Weights of a small transformer language model.
Size: width 64, MLP 384 tanh GELU.
Each number is 128 + 32 x the weight over its row's rms, rounded and kept within 0 to 255. Layers, rows and columns count from 0. Numbers have three digits each. The size before them is the row's rms in percent of the matrix's.

# layer 7 MLP up, 384x64, rms 0.297, rows 256-355, columns 0-63
101:159141181143123161152123146059161100105139154176123145142128089107107141114138082099147101183099135179133145154135134066101108087148144174195144153161095180117126093054114060099144112105161131
105:166172145160124123090105139144152131118121110106134122172138145158136117160162091151041121121128109075140161091124138130098136145168131026156099151087149201126122088133102092058107167102167118
093:152155128097129144124078122139182166145143089160149163140176100111129144135088109150103100087133072154125115163143107111182159098152029123154113142064090117058171164151135175124133141166102110
108:169080168143174144128170142074101164160116089117168117106113133143133170065132054097131087088174150127155133101103111074101126141132137091126115167147160160103141154155204149111088168115100082
074:181099135192147154088094140094188138175111146114095144100124171146112080121110078113136106126139145139158157095079167154118125038147064093161134141102123090152125142166142161127127095156160067
109:186082154077146133166190139129101116128098122085085105039106164131145121139179120182109127126087107140087142115108154135132209105088086090143109140166145194150119139112096145129164129106149122
087:141128084153102121067096108110100176127151171162154141142163157120148085132087116109166190166113168180100138116107158170107116101113117077154076120061140114115078177169163087143171138097092112
096:130150091177116151119141188137088126154165132203111146099144088152188128088172126112127071134112185161114112038062119131098158161122162084095138135155089119150137138081124159119114150147106109
105:116130092095117156091100116130135099115144119121106137119104104105107146151159126118122106125242123170090089087119152109062131161143132116176164225171097161171162082161144132182100127121126126
109:179155193129108157102164182172150150118137108109146144150143104144162126145170093111129105140135126103065134115080122166136077061153099102135139160110159085181113077070109111160081162157070119
124:179127198189144106119178141142127097126146115025138150145113140159138124109123079101150166127169162118145113115145136121077113106104139173127138169121099045144049168121133122151118097095129138
099:152138154029128164147141123072174179146072106124135139105157161111130152098152151119115064111114116142125190079089130062130180105085167156118134136152149121146083130119122088150080152166152135
090:099111100091130155136159113130151051133141131139082151166120150095161133098102146125093178151120137114057056122090067124162119166091204125164110085188111171168120132102142160156122118108155133
104:128030087144150163148164150122121127142125110112125131173145131129092181130127135122149132095121187102143188162124109063122152112073158107102110161116081123178153102066137148069180149086161126
114:155139115182063150164104184136132122177042146127104151094102167054178153117119137157113105149127115122118155115122112167159091150081177176093169152092112089121134103164167101127105156136095140
104:155131123110161091128095076216134142084090136126124164088137079124121142194137092147103111169096157128133119130155165132154136060117177170102107210120092075101088146173110117142104124148117154
118:138235145156108092080166112127071156098190106149113138152116088116139075069124090140164139133135121143121106104137132139112127102061159117154107111160064171169150135139141129170151154093113168
104:122189115096165103125210191137192119063106132175084152100172130178107079176127113144119129051108121124121109149121104109112096142141121163102120099151164111132125171099154089122108148135138077
117:123131094169079076070146123105122134094145132102149178096133066125109138104107143115104112182141158177124205161131181126145146087136112092086170096101118085081162143115167137154136180086178123
111:148128160189102084080174092121125098097048113099113139094135126159162076133106092145133101147182161180137145096168142175133148123123096158183169155098111192116089133139062121160110117120139119
082:098105145101152125130132111136174116150083120139036160129173171184133112102046078152127168133134171108167113179093139086130135151122147088163124132108123100077199140179103122137100112127114093
116:149140169161099172116188088132103125110152125150157130076093141144121132082128126145053140168116138154132122155113083128118134141057130125155144192198071100125134143080115050169118106152096095
105:182125137111046127124150179115140096125125139120150127146063109076147113142185107146134149148164184117168125149199128115130114078121170126203142120118115139129155071095122146082080092102137076
110:085144110098147134066182125125100142073136111093071137130141156124110131138104128106100103113084165140149170175182135088085189175132185157125098154112081175080118168115145095120165100130162181
093:123117142180185047122163103085115130157164131109149103111135112144121136177107131121059098110136161142059145105186107155110128161078077093136176123179201115143134097174101137098108133134117145
088:129134133071131147132174115132142121104143082143151136160105070113137096117145140095111097088110186107186115185077086149121200120133036177147148181178120137135179136132140078104109147122122115
087:138083121075107115138119142086123138114113095167149132139182180127129098178185173170100170140111166156145097113103146138138109171129196052099148112083140124149140083103139133171111072107177081
080:148166160141103133139080116119117104159104089114079081134121148093173149113128171118143179117185102184108114128195120150134106151133108066132124112152133059096190064168149109105141184085112150
103:185108081154165098100146126121140149149128052126173088093091125123090129150103133230106152133147165107108152133124162091187156128139089142141136116113060051106145155119153115123169127092135130
117:136076126083099100131169112125157095075190116142098055144120099152083157160151109146091104144162060122084120122189175098090167167148118150127183146150130150134122126165114097151185112116168120
101:124142163169195163126145116148088145095151115098098149127104167179146057156174126127145064107060090187087085163078153115127117135090115128116123139142127137188091106095135136132190131084136119
106:149150136130065111072134151126120125173123160108116212124141192110080081136150104094104109157109082170124133114104096149142146123139093121102156073124043140153138158194127127155153172082158125
103:110126188140116158128125176097116131136163142136145110126086204112110150137119095095146095136116149132169102184112147117203085116094084059078092126116159162143168121111103147187146130060140082
093:169149119125103085118167161079174149100085146131096119137151160111151147085166132187175141180127152111115085160122108173112112118136092135068121132113126127118147159095089090209162069106069090
090:081137161068143116121090075128148148185136121089146120100118155134122154132143086201163071134116123117160137133106120126116194132058178116129118162156130130085146145118071094136154163062156069
097:105157113097137102107130162141142116105109123139156126114050152116137150166157137123107118171147205242086126097123095108122103109092093121120174115152125101213110127112078123122135181091150141
097:132147088161072215116187093107084144067116112125103138150136163160061125152105079169122148107145154094133143128159111099129147080126175134160111155093128102173135165181100117162147142068120113
101:121144114129106111110136132092127136086195123092141113064130148127137117141217116177115179154103166150173133076163088200121157160085132085141096140115154144130163063114135121144097144059110120
085:104086154090153131115128169052149099134099123110158096107100123151122154106090129136098095130141195038163147179082098089146140183128116064139122148151137152144172147133200109118159158134096134
074:080163165089102136128039150129122103159118158193149122172193102121101130130122149113068147094122153149086161126126168130148127144113141114146143180137124158095081097084210077105149107105120101
085:205138161127155096138117143077042107128124132184161146144072160140043136140102110114137077160104114138146167127134097109140131148106156081102103116163124095138126114098196180154132111124165169
085:081166110092132155107189116132190170161188140108124137147146073105154130082190078113069083086126143121083175142136087142095135104095116166124097138166155142125129132183102151146133078122090120
089:140139159136131123119148132086132154142126151157128175071138108123131106069184093118200129131112170132156172107087160114151093170123098087152112134093039146163171173141138096074150064163117107
109:133139086171151114126153147160228153117070096099085118127123102116068143134098097170101112116208115077178062169184134149085132120109115123105170127128144139114096138141151140135167110125149106
103:154135099115075142109073117098128112092144125153143158157136168149137157104168202130120156085166121129126150162106123110079081120117148098167071196142071131166152042118134100102127178102156154
111:183106126159160143147103167108201126114104124178117142099152118113042114177194110126111154125100142175087126142099102055141118153110056119129135101088152141144121114097142180114166142131114076
116:114129153126142090161135151060153183118141089164171132107195127124120079102157088132105169088100120145092136120150112117108134153121159134097119130129078194082168123185147074121092169190075147
095:156152128096174154147223125104149141154091111086096139125144140076142102072091099127220146137119146069125161183144156130077125096099099171090094120121084115148152132122155138133117091121163108
084:144137106096108128133075167112109120083128149105143192147141178150137106086070067160132100090144120108168211090151132158184120080131164101136078121119108108168111144115121172125104159186178121
112:205151126092178090152167150086083085114149135171108124180159132157154136070161132166097135154102126189151130105103156123113126105083128135122119102129095123127153088172128098135056115133080201
098:144143187065091138104095178127159171143118096171119106127049111133135176176127054092145134125094087156131121171161095167137106109112147069135156142127098128130160083190105120151093141147155120
103:193127131157159129142103143098185120135117122149066146109146173105096148067188100221089128138131152137145134141167112104084107083140142144140135088132065088137134138131118090167120074153097179
104:161103084108079130151153138178107193117135090095125151071170132059098115098118149137114162166155128170109160160129173137105090123114149106058162137122157062081166102126113179153110157147162140
118:114130135118110151132154143087066083110171116091113143143179148131203115143123154074111146161084176115106194083099167162097147074150137089127040142121133131169158123148137108105158144080150144
081:154151141119099067171111101136076079134106123177152108147130113134199137128055043122093104112116170158131140151120105139122117129134076164086182145152108144051135139114153165160139152125137076
097:157125138095137078179146164191178082073159160112089160067102105082110115207172134128165100136095110139100119117104139129103110090101184158090116166106104125118117113114155175115168172115143133
082:155144137110087178174120163104106197136141055086109168120080120107106140152129110145120125046098091156120147150076101109155122130122138112151170091115145182153172118178138078137155066135102154
100:104111209117129164162135137123095123133165091184111143127137102133157150116101085092160071144101170135185150079103134103117128101128096116145083141127068126169136192149117195061115089123121171
099:137131099139163108150155145104135169146190105113084155117153169115178130059143156170130222176090088086097114113084139122153086096097112153088160105092155122127099114145144104136137116052150145
096:160146143122156120172152171086160159057171127120144206174131116121096098125089120095098155134119121194117098169082114165139076141134105091121119133133117192130113174127166153097109063161145091
098:140110152120153082066147130095190156087062115104143125105146112121179130141134101127089108137144093116143166183136175127187143143154162137099137135120081052150113139101121153143108066081113202
104:210131149149174088148126153067109069125134135139121120160163147171084059130116073099127151112096164170189133140121150129113122102098110181107076177155102122113164133154132155127086107129075155
089:061140173125123078137151130140125089091143080141132159193077155089199134139141147126151114118182171152143082069131112130114140116123132110151113126118122177140120129077142204064079125082151122
088:126183105143118055146102100154160141148140102178106185177118167125177153152147090112131121090123136176128079136130087086139076122161029102109177134131108130096138152142130127141125199110153123
095:169138157107100150115089100184154108134122142101081124139103133033154156171199149162132163116127157133071128152163109171142120144122089124112126170083140138087118120090064147153138203112120094
081:170133148139166101148113120109167093152107158123133120109091159086127138131118137155083150096181135100121188189064082109160146085092058118094204126162134138142188116124124122115068112126168091
085:112118145158150138062096151108137122147079139138129176152116162131129092128104149115044109086093128111135090132134155124131171150083142060164132116196140147213147130084200132137152084146097120
106:180200146119090126163087154129165183081097103145102171150149136123124067099169077170101156101140099113124123127152166146113118029166118154155185121110111123144124162111120086077124134126109144
086:133169132124125125123166179098138135145177148071148182128152145129154140057122111127215068138135095149115116118114083155113102113133101155116124161073159108046104170058141147147156138130150092
094:178146100161169138118109110096150172092107102144098165131138090124115087148151077120131156143099135155169131167178143137104120102118107148111137170071081153073136138158043186096105166173066125
107:101101057088169122110089131106156129125101114179140193117114122143074129115099131152119143130132145153109145131141092181094136196072124066119076090129093146149153157096181134177139193128173107
098:150201130163172139063158154129084145143122093097101124141117123145137087154095159120124105107139051141119138181150112130096158144120094149121128132118129202091133131147191119153043138127118052
084:092113123223125150119172092103166101147155086137112115136104126166199106137086126151081109079136105104092148123159079162165144117114069181122118123143140102096126070172129136118129165085183107
094:150115073051104092097109139085140126161055104113098134118090079160164128101127138077116187140088081120110147120116122176165124134135147125153218159157109150160160141118168137083141171110126145
112:173122132075138121128150149113127053109142122178129129102085191126134093106148150178098180187141113151122141181129034108135129095122132124124158196129113153074139121106121140157099133138061097
103:136083154133129090153152144114153089108157141113201176127123149141149095081095176104116127111157195100094051113192132148072099121133187137058139153179117124099090156108144113143128134115139095
112:151081097080161080117138146086083135122155084168146142187136110166155079147118143114122144036116159114118099103152134141189102139113120144123134110152104148209169128157084171151109135082100170
100:175118203157072173124058147109078141112108110125127154128124168135146108075113132097174131109137128085152149162073214137139147118118180113167056155083127133102099128116153093129118156128155138
115:191078117135082105130143094218150140043129144142142123135130157158143110125119083133116135158073146104090144128138138115080164108142135216142146122087141132076117117135180154111150105074164148
105:175174127131083145107159119125137116112136133116087101142143139064138092150136168129131094086136094107105170135108155164078107085122171123066132133143064139171096143132115098178154221107151196
089:135054095147133123113142137141093166156088172131102071130084107162207119101147110129153182146114221152092100135152116106136130138079118165167131117122154105148095102132158120065127147137109063
087:100109108136132101145143092124073144135156122129089167122155121105130127165176170134117063162112096196131107121139108124085137110080094178146096076081168157099104131146188166179098201127150086
085:115115100144091105101094122095111177100155116169086149110161113096141139159198113170158071135110094156155116150143181144076162161114137117167087087073154117118148158118133156130206207141120119
089:132130076143156091149097179098142180074138138127165156172105167113167139109067209114103119187104098113144129124084153113117163133061115102088115102143147105156161145089084071108160134130154114
105:191077144144192103105105135177096135136092111107131146153134147122146121091105101122097090086119166101049148150154154140137096114159108094141108097090153209138179110119139118174134067109173172
131:123154156154098066140127118138153146050117095124140129120132117160210069120115123138114172187118158110091111072115118079127183121077156169132087108102110186136124181150141180113146118091129157
094:139112125130166092142119102131144115146085144119116100114180128120129059129088105066103093139103135090153128115175162118164167098145066108128217155158178085142083131089181151134164172117182119
114:174139149135154059148178104156083061105150119067103113147122185140183140117134153071095148167134147081089179143125129191100102082108143110076103155127143144134158115126132108106113108098184143
098:138161147125150122118158138085148152110179154087129154149142129126100160050065120061146051152128126173134085140120175150116145133115064146125167129188135128110161129096075064141115139180125126
093:151131091153119153106142125172098057123106131127153099114117120167099119151130170071155067164165141206146135086126067123116137162129138110163071188146151134140126107200162094136085129155103084
120:154127142135093133165136126118126156147099134141093116076128108066174082075165109160103131174050148119158122082107163176106178138144127139114128198120068186087140170145106123139130088105181114
088:132149146131166094148168122140132095124101061109127098088135147156182117168148230099112129134122089091134117186105104111102158152069084179139108171151101084144096150111144177096128151135146073
118:173131193164084130103146131151145117145099159109122140173104088121134149081142081148101102142089163174065137121081149173087105107128100125138157175088106164144184146153136105174096065087085097
104:149147131121126138132105121158166092068112152143101154064139162133113110184095117140090111071118113096079091169118136115142090181098146170140095125151091136132161141095191152151142142204204088
094:128080114169158145100101120128173132157084155169135126087081151121132136151098113089098118123156150049119121154183180120124115147115181078207161158086114091113138110104155169098165095099118180
118:133115128083140128126140149133070140054138125095149139177126106137092147121035147155111128147077142149118142159116100160147108177111166159185135226139054158138123143112123132085133103096135101
101:110163118125127163140101120146125100105172158101146155149134088122132119114127178076177089111129159152088179126064126215112136125131108163111159207102134098077103071132131111133111210117103102
087:190171089131147170089088125128104090129184083113163092132100087118080084151102142147138138115116130174079083124135146121105137155151093128117178143201125156152142162133086116092091149217130143
087:128111191167134117118030130150169147118175158136070133133171131103154167167118131071084078096164143122138103123124094125125156127102176086080126118065123131066129188125129163112130162131132135
112:182175102107180174093131118085200183155141124132111141088157124147110129106173152161102112149090128135172111104144051149084143065085133144104163128162115084143092124166129121114076140111100166